Each number is 128 + 24 x the weight over its row's rms, rounded and kept within 0 to 255. Layers, rows and columns count from 0. Numbers have three digits each. The size before them is the row's rms in percent of the matrix's.

# layer 2 MLP up, 1280x320, rms 0.051, rows 996-1039, columns 0-159
106:136145139117110144142119135138134166156127160115113099122114129183164152145099121137139123170173134163097111135133140143101141143116116170124113176150117166087163082132100129091132186116128121146138133150111152133098056129132156111139138159115118060145120145131134136136150112098118151091133115148070174120092112134168079124117182073137122116150106120141164130144102134157157111189138119112127103126092151123161169136142125123141108087123144103149149111150129128125109133136117132
106:123126119179114126083122124196120109134135121116141145109113133143103058115114133102150144087131091117113116112132128129147135141180127129148152166156130161132094134139107115134128124136128127125091131165124150115103136117165144061123080119135132065135111177124115143143126155134152143136097136133100133117107104170146132107144091102137116135152164107101173132129126098126143108148140095152171144131161156102159152124123115158109131143154152135097093134122118102120099086146152120
095:174121134133162102153141099104147180117143145080155127101178127121146145148137123090125107094170137135095113101133116148113100118111125143119140094120081142120105127127143116069132128122144145107129111102173122104105084109103109100133136154130118140124151149131120115109125137138121123142133088188132151104125146118109120128113122130119127142189154085130187161096120097094094084103130125126113098135143144131144105097142093128086128121118135171078140115140135075116141140105153143
097:120126124126140138100123048157139098129104122095186176119143134147186157134127099100119166118168136154086113151128150141125109145154117118158095153122116099126098123104144141134124143140155145172099116123129134130110116134128132095134091166141099107101132144139122151091129144108145127154135095122099153151129143130101121109084153152131137155167110082130145167108091164112116109187117147099124106130099146125157110101094129154143158114068122152118135120160101095121139117165170146
108:146164124116156175138099141162150140110136161099160121134106165118116166116119127130098117125120153146090128126122149139151094115161112136123129109107127143084128125152143097079149144132130147122113112118186139133121108128110092118137214153092090131079130109090177134146137115118092124132182123167089158073130133150130111146120153116127140104171114117180132153138117128144174126152154126160124116130097121107134111133153138129139141131089132132154103096167149089123109104152092130
113:131127133136116151143141097120070137090090079142129156110098164142097099126111139135149083115116134140133140099120120125161157132141132144135136140153117149114100117120135090177160126124145093100133107134138129122121122098163103148125120155161116109131124140119092097174141144156084119106115150126103136132115084155132119120121143150137136105095167141105128137126126110128167116097108210168156092115164145097184133121121145145176122122136136097171135100135147146109138138147089142
097:162146185103149140111124113173139128128101111077133113108137096140123145128132102128159147122132108121098114119114126131119115127114111125125150124127112135109133098123158102089112127115130172118127138167146147199132110100148145081146139139140122142136115131155128089115129162136097192159156113101130122084117158132151115135130111091141098119179145095152126157167122126153129111132115105111119131131074142111150117135096116112143156144129190154133130098175094138094154111125141104
097:142129140161121135156120124160143095106153139156137128096120124147168128102104073108124167129157147145089123107163102126123126119143145105142145098157149168131103140107122126115082158135110106134093109123103149115112138130126181068130163144119123128146118119121166124136149100129135142151102136164126135146085163162091115120158130111117131078119106109098137154158081148092133156126097142090107096150125136121151116138172119116116139113117153134121178126139130121136120079152119167
093:144149120091136131142133115137110109175170181113157164119181159157105125154156122106108166147130129141124148126167114101099132116124104104154142129131128167113116147115096093151111143128110111108152086160099119106085146102123143133127155099150123112109146132137158118091136115149169127115129130104125148182148137130128130104147122106119114106119148113162146117129105154138091127133116120135118138143133146128136105071108119142093118081107107173132128124084107105116107121129132143
078:129163172104086119172144106096149112140159094148155136076111185134138149117098107148150146129132138122126107109129120116148134167139113159150143054159094120110146113164146133140136128116132115116124053148129121131136099142162108078087145138106108121115111108125143131131138127143106171090092137139138123147113111140203120119114151188169088141163153145116124123121112132068140130155122124113122143154100124139122134137154106155129128143095151146125140063122147146128124156162174195
094:106138139127138149104128122165144146112164126121095116113132122140162121143105126122116104151134116149093143112116130157148152114132069116145153119142083154118104116158126130102128139116122146164130130149106157092123115116123157092145101164138130108103110126079109147126131103109117122131128100139116148101074119153066120149166109121138129114167116087119131144144092150073137128162117103078101092136128129157152140135143069149145139125132139072110142127131139117113128071122112149
115:126182112109123116145158168118162113151132105117114139146144138147122081156130135153153170136106144143118073145147146126125125126154095153094117137098168152121123099167140114085163125120140095122160130131183146098117107134121127135188127164123105140120147137083180164106144111086078062161143125132108161144137131121113125154132154100188109141124126124159154149163107131154111160158126123090089139144109132128126120174170088109155124109100100136109137095146163155100113083126085166
078:118135166131142109160148141111094103082124179128174147094146136130172185134084119121094152160137149138116135120126058142141092152107114132134100102159123122134100144116193141123113146141121155150116119173131112095148122100118142102135118124119130108118170124139135143130145177107105131135124139165086123157104161164148124127111126161144123123123140101114091134120102124109127122123129135116135126146163155087109065114121107150114114136147154127114080107136140098095140116080115164
095:142145142122154132106124103115132121127130111106101128044128167133106109126141135123164096044172138153116093131144100158149123139139117147123145132138153149095095046160154128106149152133131145117137114155173125141104094137141128126169149142103152138053137174146108141114118136158117139147093124136115190140126150142124129135116117116146116118137112129100135132117099120140145069132105114125140164115149131136141133105140108192150150125109118102118139121131153125099153114164149106
079:175183159127135132115137115092140153117128157136108134120174144112109122162152129132148093074110100145095118129154127167091108097121135121165104123107136133070115118130154081107091114136117161144164164123127140117130126103118132144124143092122150141126112160112095115086132123134121168120123113112136108127146146159119094097142111131132109100184135084158136153198136140125124134140164150116125122118095117110129138088071151137122190141129146121125134114117121139140122090120137131
097:121101123130121126111130104133148159126137123070125146122137133160141107116141162112120124119128127141110138130148108159115092120180129125143103175133147119125164159145127156096101165099109129097134114116122126108113077163102118108150127143089111093099128155099157129082165134124119105138118132134128150094093122158142116156117140151126100135155151110161179141092148113149151125155194127138113110119147176098134118120133122140184108105081156152165110120151150150128142115107084148
088:093160156102139128091080080129127110138127159078129156120106097136136145127119137153107108145147098127109159118089093125097118134101108169136094172110161147152161122143118141136142158136144128147145080156122133117128117164138079138143132139167150120123131127116143152137143145116123155168140129099122174158130128069124123085084123161104086141100115137170112100073140124109170119106158137118148096121117146119145128130106137129148123111118139094200157139158151075116155149153103117
089:141132180162149165166162098117089090107162116157138151128168113147137085134115117113115160136130137143070142131145115121135112128130125125136136111117084111134133118144122097081103129134134088132133132129155159132125125132170144093113146158125125106108118157141135113102137151133168151139180142134102144106070174136086108101164140125109131138171126070171156167096078161124131105105118118126125084146127128111141127123110094122139127085121108175121163125142142117123143103166099157
086:117149115136148124126122140095140129071152133129123117147118123154129148116110108134136100167091125130136101113176191136148120158136104137142126131129129163121156132154097089111100133131145107171112122147154132148108140117136112115159125184139115115124078140141102161205161150118169101119171137103141145111116093084104137116101136168150117130132117068207162149079089143156088100137128130062114139116131171129168108098129121129125145132094158144123124126125137149114113131141108135
105:110142140186097138156125132131104110095137122130147171143133130168121092143062102113131124111136111168131141117168116159121090153183101124105141088113103160101137129163091127078111175112131132144152088124137124131103130126120107079144102107140114134126142153099169121157173132112124114114104153126115161134137125105129141136143174121126122132104134163156173111076122139117112092160119102137161131141148174132164121089170080136153102117141124160117082107107121122113123141153108187
094:158127152101123129137141113153098104118138075135133144147155131130108074128141109111099148168070117127106182076131102104153171132098141090145149149143177138108130121111181064154106098133116092131074131152094141159136139140147100138112104133143092099116081124134108126161155121162175116104106131065126093185122164146089132144141140149123143095093103146156132130152117139141146099131136164152149075104098123111164078165141112146158110114144113110133166102124131133109137091184126117
099:115158139170150183113139162149056109135187134130143130134145134141149143108137130111125148129111144120102150135114132152153115152078120142148157154155120155144139128089131127146195139126146120157175108108107142103131118120164120124155164105100134122137116132101121154132145153108133137088112182164136128150115130140132109115122108094118122054160086110116118152136126152107127075131119142129158129118103137068115111123165104139145136139121095133140151144111153127078141137138135130
113:100169131151142143114118109152146110113167117112136146105160168137167150156096129138124146130145155178121105119137105170126151133161094143145138173140104166116129113159134113130089167135128124148138102127108146114100113102146119125146124106135110101098152156125158138104130141093132155176143098106102142119129155124134085107112132082145120117138142103147168137091096109119107114150156127118130109102122143155179082139119087158112126102133115085132115151154149103086148149107074133
099:129117116156130120126118128159144126150111136130138154108161108111161144164150127119136152110165137134122131124135120167105147151104137122114180125129118114139114136172166142127107141129131158170074110150150141154133125133069117123136140133110140118122141134084162126116127112138134151130131157094138119145130142111131127148118098073133102160087094112145146109150107109113081093132134082149125129114161151117146113106159128144153122142106143162123103132096114125116165186120112098
100:136106175156114125147094131096104088173126110099111182088135150154113122168129181123135122107077103116130167089121085137123114141147131144101198155133111159141125141186160153100131129147128108095139152123140135123107114110128125137143128113158114085119121123160155124133110159120123162105100137107128128106147138140129126113133106067126147133121126120148145099128111109145149166140126148109126118123125117115173157126190112179078132137119139129127150119118117123116126147132147142
097:116130149101129155131153111182113119127106162127119195090153139135143110143098134101108093123104107160107135100167126126170115142122121135089107144131125136108085106127126106132151127129135091169123157123134137108094067118163153138089129161178137093120114117142146162100116137123106107147125103160152157140135140128132108164135100139161143125179112140114129160120082132133116144134103172110102123113120142157174125139109104163130147121065120106089149109134148101131172143119135156
093:092130145083115127109174096094155105100120110150113147147129110141130115137133143122167149142117163122125119163165096135143100112201146114128142102123090081142128112142146133116126138121118173112075087133091127124122088133145113119141151154114124131132140141099138163132169149111110144142185110150133107100091151154112113110150127168132125134104133132129135135081118152086149121136130122111140097138129149136185117138133115120115142103138151105139117111151169128138153181126109168
110:103169116130105105112092112145130082129087125094121134150193156179141137143140174122135095136120137144103096143105101183095129149123099177125141116153140124127100110112127116131143158109125147117136143128137142139118158159119145109078081152141134092135140156178182154097156105124129154128129116126130130072101126138134122097108163129104113135128161146117126139108134104150100133141105121135114116121127119123135105127142082157101128123129136144115135111150100163120137156162137119
103:109144153104112159076129132120164104188132128141142117096158097130156152135123159142097136138124125145098113205104098150135116128108102143115112154135118082131115086145121116100100128106131094139121158173152123098143122122089167136098173157130139142125145093134143134122113079099118114163151138104110122132141115149066137142141127124172125158161104148148118123153126145119136128152119131080101079118146106116123126133116101129108118136073122142154162129122160109127160111123136129
093:142102140163148129082114134186150121137149131100126154063139153133131145150153142112161128115174114148108130129112107182115120136136121140138114156170098111136124126172132122086130157152139177116161097103144142116136127135113092070134138151136132101103141181098168157108113133134116176098109149149160171065104122124128123137126152112121114162145132090097141125103120110096099076141106104111076132107134132139158125100107094134129129166150136142127096134105142127157171161168141136
099:101145123150124188168124084114160160126154151164162116140133128127161117166119135109065161125135153146089144149198119128138124128070097107126130140138116103106093117109139111113106134128126135145112139101116122084085126131098139112121173153097152118137111126090153145120127128087161107122151110116142145162121142122154114108126116076088133154137101074133179110133137154131118163106110121137121110125151136174117129115132114108140099102138133124105101130128176099169135129099096114
101:155172141129113120123131129120104163139159137096142147099137153143139154146064151128099149085126132157103119155120111164158133136130114145117106133121148113109098101139111124091099148151122130115100110122150120109128105129126159096118138192120152100139076158126133135134134127132099112151097130124121158151117124129124125135105152146182074126134105110150160133122095144122132115187116140091125096127115140127170131104104126170120129111078134128127140103122179115128162107086096160
086:110116112155140116125109135177119155108136091135118149118167094133178133138135129138136167068165140117129139125121103134127160139187116126137120096135124156151129163106118107153150116116107148129126141111116131173111107132129116113133110090132148127107111150154103134082138078073159145132077110092169128156117145102114120110126124098135111119110105131081147102104119116121108114162094099179128091121134171137141107131102103148131141070127181091112134135100137121123167122095141129
093:089136162149133168144136082147105121120124149106180130113134147166151114140104165139151114078103141181093139122163147122118105140140099144114118141123082119125124116141138131103117142129154089122133139145150132139122108120155126107120153156115137094079132163157176132083120136090145117136130157150153139108095155105133104079124140142149126183176127093151170188126126117112135120128088113083113125153152175129143129127147094157137134079128110111137119126159117143104139115150119132
091:137126128160090090091098132125172105121102138138130150164131163204139103165093104127124139102100192186115080139164123141096129133158087171128118146135135133089117065151128133060127171091122169118117141142125124171130101157106133097098101142141109089133119146110111129147154134131129126160152128124110159093093131146108115137117160152105121178143128112117168099147118104118122126131130123131105152104122123144133165109129101129084107154143134083134130076177114149112118146134139164
097:123121095097111139070131110154155140105108103125140146138109100144123079129145071142129151158109127127126132128114118102146177126105124118129122155104158132160112110134143143110089150142175067127094077146137121082106159149102130112140163107131114123139137130098142144138145122151148110130130120134139124144112140076170115122149157125127124128078117132116155095114107157107100145148094144153114114109128127138192092138142129155132114122078136123168144150089167046136149146084108153
107:112123104161116152147113106144155145135101138158095106131127113154121109198090131117120169120125115145111149124145127160159117123132105115120136106127072141121128141120149119114115166112120084086128137160134133105121106141125155088108130129149121090157089133123154166161134148127159152136090171139136159108093118153133099142118136093138142107106113099161143137153110132120127139130107124137124128097154128112154134112132127125128126133141126134124112118147134133135126122132151157
107:105114135136155156115129136163169094132143125164125132124183182111127153160117124150122168109105134129106101145145076158134152102107120093076163137160138146146119076084158106109088144140115148185157151120101148123147115105143149126184168134128095109152154122114098110093128097107131149130141126116112117101133136171102108139158080122133121139127128091121115141163126169093184126098122136057061119110109109107166070131084126130113130117126119120114136144161131135132161125143123118
111:151115153146118123149157100138145106137163112132139140107117075132111160116092100137166178149119131118137151076089124161092088135120096128165164131129112128133121113137174103124150136119128140165117110144135127151139117091133149126097115152101144139131130146174131109111160117119165117112163125100133112142073112130168108155175122146150131156116164132106135110135134151150137135119166144126118122112098134095160096148153114157123127106067130085146090117144107090092135120130104149
103:063128081148131148148097107082118129121122163114112186172133137129146132153107119163111136127099146137097182133123118116133116109102117126137149139110123124095089123102169127149099119123134091111120091158122133110114105122125150135126117157154120109106184089095121115156150159102114138132124143126137143148137101125156135108143132120106142104131163145136133140135144134151112137107125140152097128126133123079129055152184108123135133104105122105174135126173133091091165117118110146
095:141144159145115160148123126174098088115133140155110127130177118144157121132096096119113108150119157143093095129150151131138121115114083167145131092110062135124147134142136081138125143130164145131144135123120135149135090111128120091116162153109113102117156138112150087140127138134165170173139195140114142092036167143100091148142133135136147134160139095124144153124140117120151124143126121087069098128123141087178143140116092148128146097128152163117166100132146128129148134155089116
119:126109129155100116086111142182150157115140118127104159140166144160116112119122117122187135142131132185115126108129152132144149143209106116118150156141156134110080130165103141121117157111139105102116099151132125132108101119120155060143101182113128091125099181108136135125130146108110119111114144139137142111097134168145110107127131143156086147140136128151163140097120100088102145157124101127144160131159183114147113103140103154179149127109146113130098113132130142142149116097071120
108:171133113171164140118126155141104115160165105153123138085133127109149151124125104139130142162107156095119149139107141140121124108181126126106154122157073184104122112124133125132133136153115133110134122126066133152112122027153142100157153129130122118107170129164141134118145155119109190161087091124106132130127162159103117117128076119148117087188148109145135116128100103138200055105118160124124145136106135103137133122174111152120149115137171116109179100135123109092122147141147142
101:115127131136155114058128142096176108107137105112117185091123082128148140126129162155141158167124149137129132109136109117114093145133131157109140102108078135144126095143147157117099125136106127132087120185149134131116112135142137158107137176138078136079170124164183107161110171089168137144120126125122147107119160119117122160130118126141167108114103116176123130115109163136097119110119133102073123147107138106135125159129104129153167155103127137129162149160119054093155122111165151
# layer 2 MLP down (transposed), 1280x320, rms 0.0354, rows 996-1039, columns 0-159
118:104153153131123133101143122147169111116136131115093102120136149137124102152105118096097142120151176143193120110169150114141118138130139142120128131102099121128116156147121113106152097126092129121142152114110135151125164105173137126098110135155123066162129116145169112123126144072135111142150148129117167113153148132093086134137097130117152098104113110137153184156133097131115129098105145149120139152118122124142098098133120118130136127139120091144136131126159096110096132098166083
096:161139134121121116155123119108063131130141121139141104144154164119077111182129141194160124123149142093110128068140154154148153128132153156137111090114113135118114134102141111065155109166136125129117156159136123156105157139129131106141150143133092098133150132134108112176104134122119109086153146149122169146127143104124146117123183151137117186115087099147165145119115105129133140129151134106157132156135110105154128125093114086108067156102104186105126133100143108121095157163097142
097:089139100136132143130139146162126110147130108145142146142091187140103107099121104121156114122142142116152094164109123109114125142141142125078135068144132125136136105154156145075126138099134128145141067151121128162115147129104122163139116161169135140153131120153147069140087134163149128113122140219138151151134150084133145144131134121113155097100206157142114134145102124154129139112121145193100149089132144164179119101127127094128094122110111147195116144142137141103153139070112127
106:099127100107132107120167102150113098124124113135154160129095129111144101136179110122122071141116126123138149141147152114108114141147192113123089093114145111097111105147131155158141114109124144148134098117122116162116112132143158151111112138140136170103135157117116128091138095139141140150107159113131107141136145104109171117139097134142114101118181111103145130144109131169161117100104182180134140120105134172131137110100139110138131131156100117150073120148106146151106153113188098
118:112144123139147095143087093126130068107099168118134119123112128132112169137098085079120173118140171137137139142162118127136105138150129136073167100125140160108104152175106128129133117139117140130116169160157114170115126135124162132156154114099128125131076122114160131170087152145100129128154118126113175098164128117136131118108098154149140160166101120139123127144131121162100114135124124115122102151182111121089128152135135118125122118110094119088123141137075118182178142115146121
096:097084121128119139140163093156102121137113137143100134126157149135124146098142154109117106151107125177174123114134118134128132120149118124143128087139149129136139106124129124098093112137137178104135125128120138120171120117109118111148100133090077132148111133147155153077103070128092157163144135147140136127146123105141147133106115068125131095128122125169120107115124091116145138137100136134094176122085116125155153115088114111099126164145098088127095157108110086205139107088132093
085:133108147093122179129152132151159140040100125104108104128090152122143114127143122087095130135110108157150128100112101133121129114135090139141129160100151133117117122182157146116097132112137093089080141109144101147102167129127092115148122166093119183157137122116178083158109111100115133109083104121166105125123116142117095144096112132141096132166152125122137140129119121163122124116163154169152163154125103134158123127126121114122154139163124144119120131150110128105163107118092155
099:147123118198122099132134125145149143098119154103108088138105132109115146174127120132104125152140178119181097128121098132171111129147153163124136104119121121125141126129116116124131099141118084121120126111125099144147138133141100147163114114142130174110089156145114143121141130123137150154121145178185089103129115121124138171150068176170139151137118144100111096122172106100096117160141187121117100134170108150151095095127144140120125110079157102112158129147157119165128117122120149
110:073160151128151198138111167114132147118155123138114085100119110117133110100097144167079116098134148114119071156123139135116134140090165147089147092140080148107144135095091127120115123153125136133143104107107129095120111121128136141154132149140124105162148170141170082158118114158183123153142148121115155146143164094134116154113144098098169102123100150139152108110122102166140112126154142188154091134145091126137119135108105182118122135098066171134131132135182136102107107104132125
070:157138148144115116110128130071167121147119138123134130093116108129130093129153140135134078121128117163115134136100142124119172134143185114093106144156102110133125157123120092115101161111126142135100180124132134163124128109142168153105140115166149128125110119111101123127092150167122099133094107097166143109152077118093145169112124107121105096123061161079104103151155153106088142152087104103143127091129089157153162150131164155126098137113108101072164112106141136145101128140149061
098:135152111150134090115118106148159109119167153087116147147124144111157129143172141108135117141127129128140080115084108109170154143124124149127131151100162181109156144151113099075139113152115130139126165096149103084072146104100153146152106102147109146124139131137163129132134162127101126185118087146118154104133104138123148149124125125135114088106133080136128098096168145117132059146149174156088095103091125127122112130118127159120077137093154101119106109114115089129157108138147082
098:150140214142114169120122111083123095110105124094139146071125114146122143111197122116186135163106153095136134130124118148123105127100158137108118144124136172168148120138159121084138111110129129157154152122120120143145102118087126115125143160173143122063112127118207104107143100135137112139136129122102145084150117120174113098103096128162115145175152116160136110116128087176109175152123124118112111129132119103122137134157159140106160132136129078095086161102116111083164130133139164
083:131127099145140125135103138100151099113097097183110155122151120153131143088156127188185099099111135138136136124085138159150120139118175124075075111115138123107163122137130098132165100123132114139114130097161109141146103168106148124105136158148134143158117109131106135112119139118148141156168177116119109116155111111094168146099125122124153118119139123116113120146165128178145107176128131138086151116141151143100201124094187090128102140115114133098177140088121142131128089174112118
117:154187141116139142100107059127172067110126102163151130118141167119143125149194120124156147130146137097136143118156127128124140111138161146179171097115127148106107100081150126097152114136123090160101132061118115143121151072175114130126133167172106164092138143135104113131151145147139126137140103135085119166145106103167133141115152142112115052134120121129127141129126149114118095147133186120115108125122103140161097137136146139142138135126110151150136123093135126147168159171157125
093:110106116128116123105117138098153181121128129139113103117110174146153131129148127102087146102101138117122104105111124087145133093103159120131086103145144095131128168121087114111145119120120134130165104130145111124093138104154172118077139162139117154171135131143132088112103161128103086133105150138140129114124131077117171118149089083160128133114144130056167125138145108140119127128115059136157126112145122166094154113072149132149130135104109150160089110101120148134123111084097095
090:162134117145104081099162109129158127143139163120119138097111133134146139163118108088120120126106129119142139066150090145145075106171153125158120120088136123119117136168134106108112104117113113140136140137128127123127145145087132149130120138123107109107130140065140145082131108113123116126170127085119129100134167154119119163101150198129169106126077141136151138170148110154143120127142131111090113136124143130082135141141132126163134074117153093087129142131126118131127109115104125
086:104109103140133151121110094139091161157158133146178092175149143109113092129127119112143101132138170144142126078126163087120128163104167127122093155176130104098083114129135146145156090093123155126127103110114147162112136130137184121095102125109113162188135155108104143123127108138132140150140133145110123123103166139103155098170081109105131118149145147099126136118125150124155095103096099081121129123133112133115176106086134108069124171169131156137110122134094141162089114069148152
105:085098127152130144098149112136160117101108121115141144125140125075149103131133121099160128190124129115147148101083077093137109130140124152147095148095124146151184136110144139160135076131126120168133088151157105140153164119127116142102103121145086135129113127108116127140149139119166121113196101130126138135145141131170178097145114185119125126120158086110121111059143136115117102132141160111121114147124135162126117101076125137136112149150144152130116133115135119148102127115123100
089:088112135115123092082152119118114125142092121162129116120134122185109113134126120121143147046150131125137145145113141130145123122165133092063120083168148108134073134154150128130123148149113107133144074079140113145162148112101097155138119143166148157114133165135122095127134123104093158130103099124156167094170128122106156104143099140132144174110157146131092108148125121151139128135136134156109135100132126141114185130104121142134102160148152175129104120143114142164128129092117133
088:138071104082123179083122151097155161115126077187119105129153115100095147174150164138142143144118111097153151149092127122078122146125150126123136146141109106102081090145104139159116118139114153161151126126126147169147133117108158177173134104090103151188143135133120087130124124115123135103095114107126091153136136127107134161146138156169064106149132087122100113126111157158181118105145124137121139140125126085132114145126119109114122122119167139144147129140134100115133073116124124
085:173107156106119144151142183145185154130120122139132146102092156125140094094143157146117138091146183161127088183112120104125087098124136119112117161136097107106109079104087156085124115128121142075126147093168108136110147092111125145139138151116134106158153128146146093131131122087110121127142138131152107127171099145121124121138146090163116180110167084085101125137157128147143123166105141114131137090144114138067072143174150096097176179117129132147116100116157142125122161124141141
091:170130159114106091129149130099152157119087149151133138137108148142131123118117109138145171134141152136124120148200126112152103136116095129124141109123163120134146137088143121092110148117120133113096092094127113144179151148125100148132122099096138132129154166132111099164149147111133126074108132160095099174132156111170153138121170138123148136091122120162120122103107122123110121109147138139141139129148117096107132161127124112142158159078051143174111140126115109064146125102137120
143:121133117127160122112102086123144123126141151125115167131152115137117117136176131165169159105150154156106122128141157112123092138164094088130157137135144155119128134133112133105147151109125083163153154129111127146132109120135107108132117137152114088119123152139149119127138109070167153139110119132102153148130134081131099112110135129149118117089124098145160127132106149136142139170111170075085101115127183129169105141118127130129102136117121130151092111121142133097101140116142107
081:151119199117170169123098120130111126105144116155109101149130140143143095073130109102139138097163099080122143138137114115166162135158125143097087106175141135081141114082110143156114138133123134128141139110148121145106118141113117118170158125182144149097132124132114155118107125139122094154101082109114125156188153126129103110121102098160110079119113155110089108124131158133144161121086169133147100114138111196168135106114151083110148143170150163186165092176135153116114070162124125
085:084157137180110135138159107098125089150175167161129124144118118107062135079128111145099102172135142133108119136132147109143109147113132120159165165080134157098115152129133097100125103157144122101147129099141140113126146118093143117149107124121103146109145137087149143127146116127138117154123103148076166130083153100117105098103143145124156111135143131152117130125122128168119117160153147107109113109121068143133126109129123133159110103097117145143116150178117096169148117118140116
119:142126120117110129110112120141147140107140139148132153154106107145097151117138096153139134172158119122129150147141155127133110161140182123124135141159150131078158140152099124074142142116113118108148130103121110157089151145115153124103114160148122175121125153142150139120165172086126165130162121138133137136119101119184122185126130118158073082092106105142160115078149145161112102105109135081071115089084129157126093085139140097120106085110151106146123129127180146093151127126105077
071:116116146117124102170122137155171092109137105115113090149188110150086139113130136154097104089132111107135104112159150142126129138150116195079120131108123058134126126162125091105095115129122123138113146139139108130103110133162150107144168113137091131107128153144115085062106097115132166116112120113126148105151077110099111134140116083136172123154092111133116143134078174109144110163139174183158147105138083098134167142127139101115122114135130139191120123145153127122115149109128156
100:121163091136118124075090173149113140110089115139094131115134113123107111173131158149155112136139105125128188135140129115114139141143143158102121151119160084148092126082136140124102108114110116142147110144137120140171184123106114107095093144140096150159106115106140107147143116181138103098129111137137109130140170142154176125187101140134157115137135131117093087179156196139133102124117126125093124121109167113148166131125150169125143133101119160162167123112123121118078109182117151
087:101163151151152179074117105176115106157120128107132126111141117122135136111142087118124118149106136142126083124174103077177150135115126146089139080140105125153136110109127119147127159124136115132145150136112125125126118132117125078084131121110143154121132125110161135100126100169151131121132117121139114097113126133124118141102147166153121126147132155142150088137137149103106128112083115134096152152164094124119136097083140082132112116164123132086159126119116137194115084116129100
091:140125140140171138139147103132112161074134094156161108179127160133150093109118143100121134135136113161122073110138113151123145124099108156088114134139131161107158101092094132123146109128141134150086075099110126155172145146146148149099098146171144103109140133201104099153118156130162135141143164131119115149124106165116164135111126118134116141094111149087116119139154119130157138136132186099118161130138159067129090130125127138088123103120124140131097147158136164101155105112087160
077:123116124115162133093119155163142112156197127113104093166130097085120152152146102106143124167150151196110135117164118122160118154143132101107135106135100100103129111147106149118113107115137116150118106085119138134105181122121140102133121108161117137146125141146167096135100160138114114124073137108086145144117140093131132142113137120109140137116126139122131127094118141111105122095127162137149100132113111140117168160138152121103176122130146107140170116128127123127109153144160061
102:140174158140122120096130103125142114114144133155193124093096157138135136084163090093083183101120109134113103156169127117139114128132168138148085108086135109117104142132113094098122127138132163116135118103166145083139160134163131107106140159129129108154119117149129138128169129088124109196149132133135137100116162149132127121115154155123103108176132098165166172164116106130120129155178129136091087139128129170167154154124127140139111118130154104109152140145123132150126100131114136
075:136135122103156151111164156091130110131126144135134069116111112152102134117085141185129152132125128086165107177161124152171164114128139123142093103113143140121155139091171145103126152116101120094147128150139138148134075092104152119181153113136139154156147134161120101182138122141112121149131157099128141141126155110195149115103108133136132065109103111178096112115168138214126144130156160082135158157118106144163091089127115137115134073105129170094134127139053117149099124095130114
108:124158111136146104152137111064122106143147111127123128144138123106116171116151095143154126145152117127141085107094133102161167147175149165090126112129145134108125109110133121088106057145123127120136106134121092118143180098094104112088121116123100130114130145105114100111116082170191127154143090113150079163133129137114152108115110148147138140128139160145131109103157154143113130111130186137114101114082113116110121113079144145099100174120167160135115131142103145157143130138134107
084:165095097122131173131107137158134127094127087103097130100165109095101123134112161129177123107143139120148123131134160125134105132138127119119154161122126133099106142113168131139149096107148129120122107183138121149129166168152154151130155140133132127082106123089140107163138118119116127129155103174139079111148140127140146130162117091150114134131131140169107108098134166120135103093128096115086105127080139114154115113155148120121160180112119115114127130097118102119145154130123055
082:097118170127159111096147150155065113125134163112137113120099163128157126097135157146125107132158160123132087145163135146099117114096133153107141146139072153087137110100122117133146140142126143140127145103112122110120160121179110128107143130107106140083152133148157075143108153112113121156147184147105121139104124088125110108136130145144133113119123099115187124100124133134105072095133114134138153118151121128105151119132157125153087121143177099138125120110123162163131173089077144
098:133072120143118146102134083108093155165156126120158135123088120144103089101184144129150119144121144130157141135134112091123112163109199145109128113160151116128162121111138140123142085092121176164123130113105111137140140139128129169109090136178119141139116161125130105124159083104083121158130128148087146095098148136135117170114100160126132109128152144094146184096136170123122132118099100110104156089112114111098105102092142095134118109160165139166107128129132107140113149162106110
082:132098112089128174098082180167126136099155130106102150166135148153109144100154109117100164091153113131131124101154131161143152154134156107100101118169170149159075153132135161087142129137146130141151120127126119123125145115151141121116124123103121127144160157144158118076097118113102096102126096135111117133111160123115118108156150125132153146158112180111071134112114142123094132115141127127137105103112149151202128166108135145121127131149104135116136123168117126165153100073088148
100:087111148107123135136114126109083140180104091143122110150113104119160122138110141132120111130156086145126187141133183140128111167125125107101104102117132118145124117143125101160134134148130092134113146183161141093157117133137104144151138107107129134147089100146195170161130112149098148114135119098140122169150089121125122116159150099131113134110128108113107099119146095139144111126149137176167108124098124179084127102149114161150122140137086098183128099165173127123109115088163164
091:119152124107099123136140130094126162085121156142094122145104114106180146128135135103077127121122125118144091160115136114144101119183143103112158140110111141148115122158146119117113124143110140143056150156114128055140137111131142123093167129105122122128094113122107138176087140141141127162147127121121154081086089125111107132131118150114146131123107119089160134138150099112132136129176143075109185128136164130142151121106114155130092115144142124091102138102100188118106121147120128
102:076128116131088105110139147149138106143104143131091147161134114094121126124132139133151106150117146073127131118085150116158163140166139135139160102159093096143154131157137140114134140101112149122100127134126092119129137136089118152140067114147079140129162134106101067115133162120086127172169155102086115149132123111131135130134113165142111117107153115106079101050159138117180115154133144146115163131146115105123119100083134128091127128148122084181119129113143118146124143143131111
119:135113150090121096076159161152086162119134144176131142075110132116095129140143113185157104113166108138123152102101121144110088135113127112103099110101116088115155108129120180090148105140131095130143092164113141090131160126148140142097149083111109108087116140085152149132168154116108147088145155120108119109132113115120152122147130134134111109095097149116131142111151133118094146066127105134124089106150129179108150140121087113096102135209099101103130111104118164155081132174112111
112:126146113143131075152149102127169122118135178121122134119117148143094094146133119112133131111128130162112133093088125117106125143114153110129107169105173122107130148099145129116113104110157101074172109163168122104137096107125137132095119154156168147145107157092162172141132109150119116127155142125146141084117081122160101143135138145120136180098101115096094118140125152134085159117118125080143123123101163141157118141051153133157132126107146113145117121137093115144096127126098123
088:112127141107135132143155184123137127116150146148113109153094155125168136137138063117104163091141135124119130145136125120147122081154143152098143141116140098119083092137147144107076144118124077167098108112150140146152140114078141107105134130137154125159172122115141115128126128156181148113121080076162118118136101122126129166138091139133158136085163119123075134113123173109150125129153106109115147097081120148113113157137124119091116119103138120143071108129144116124131108087130123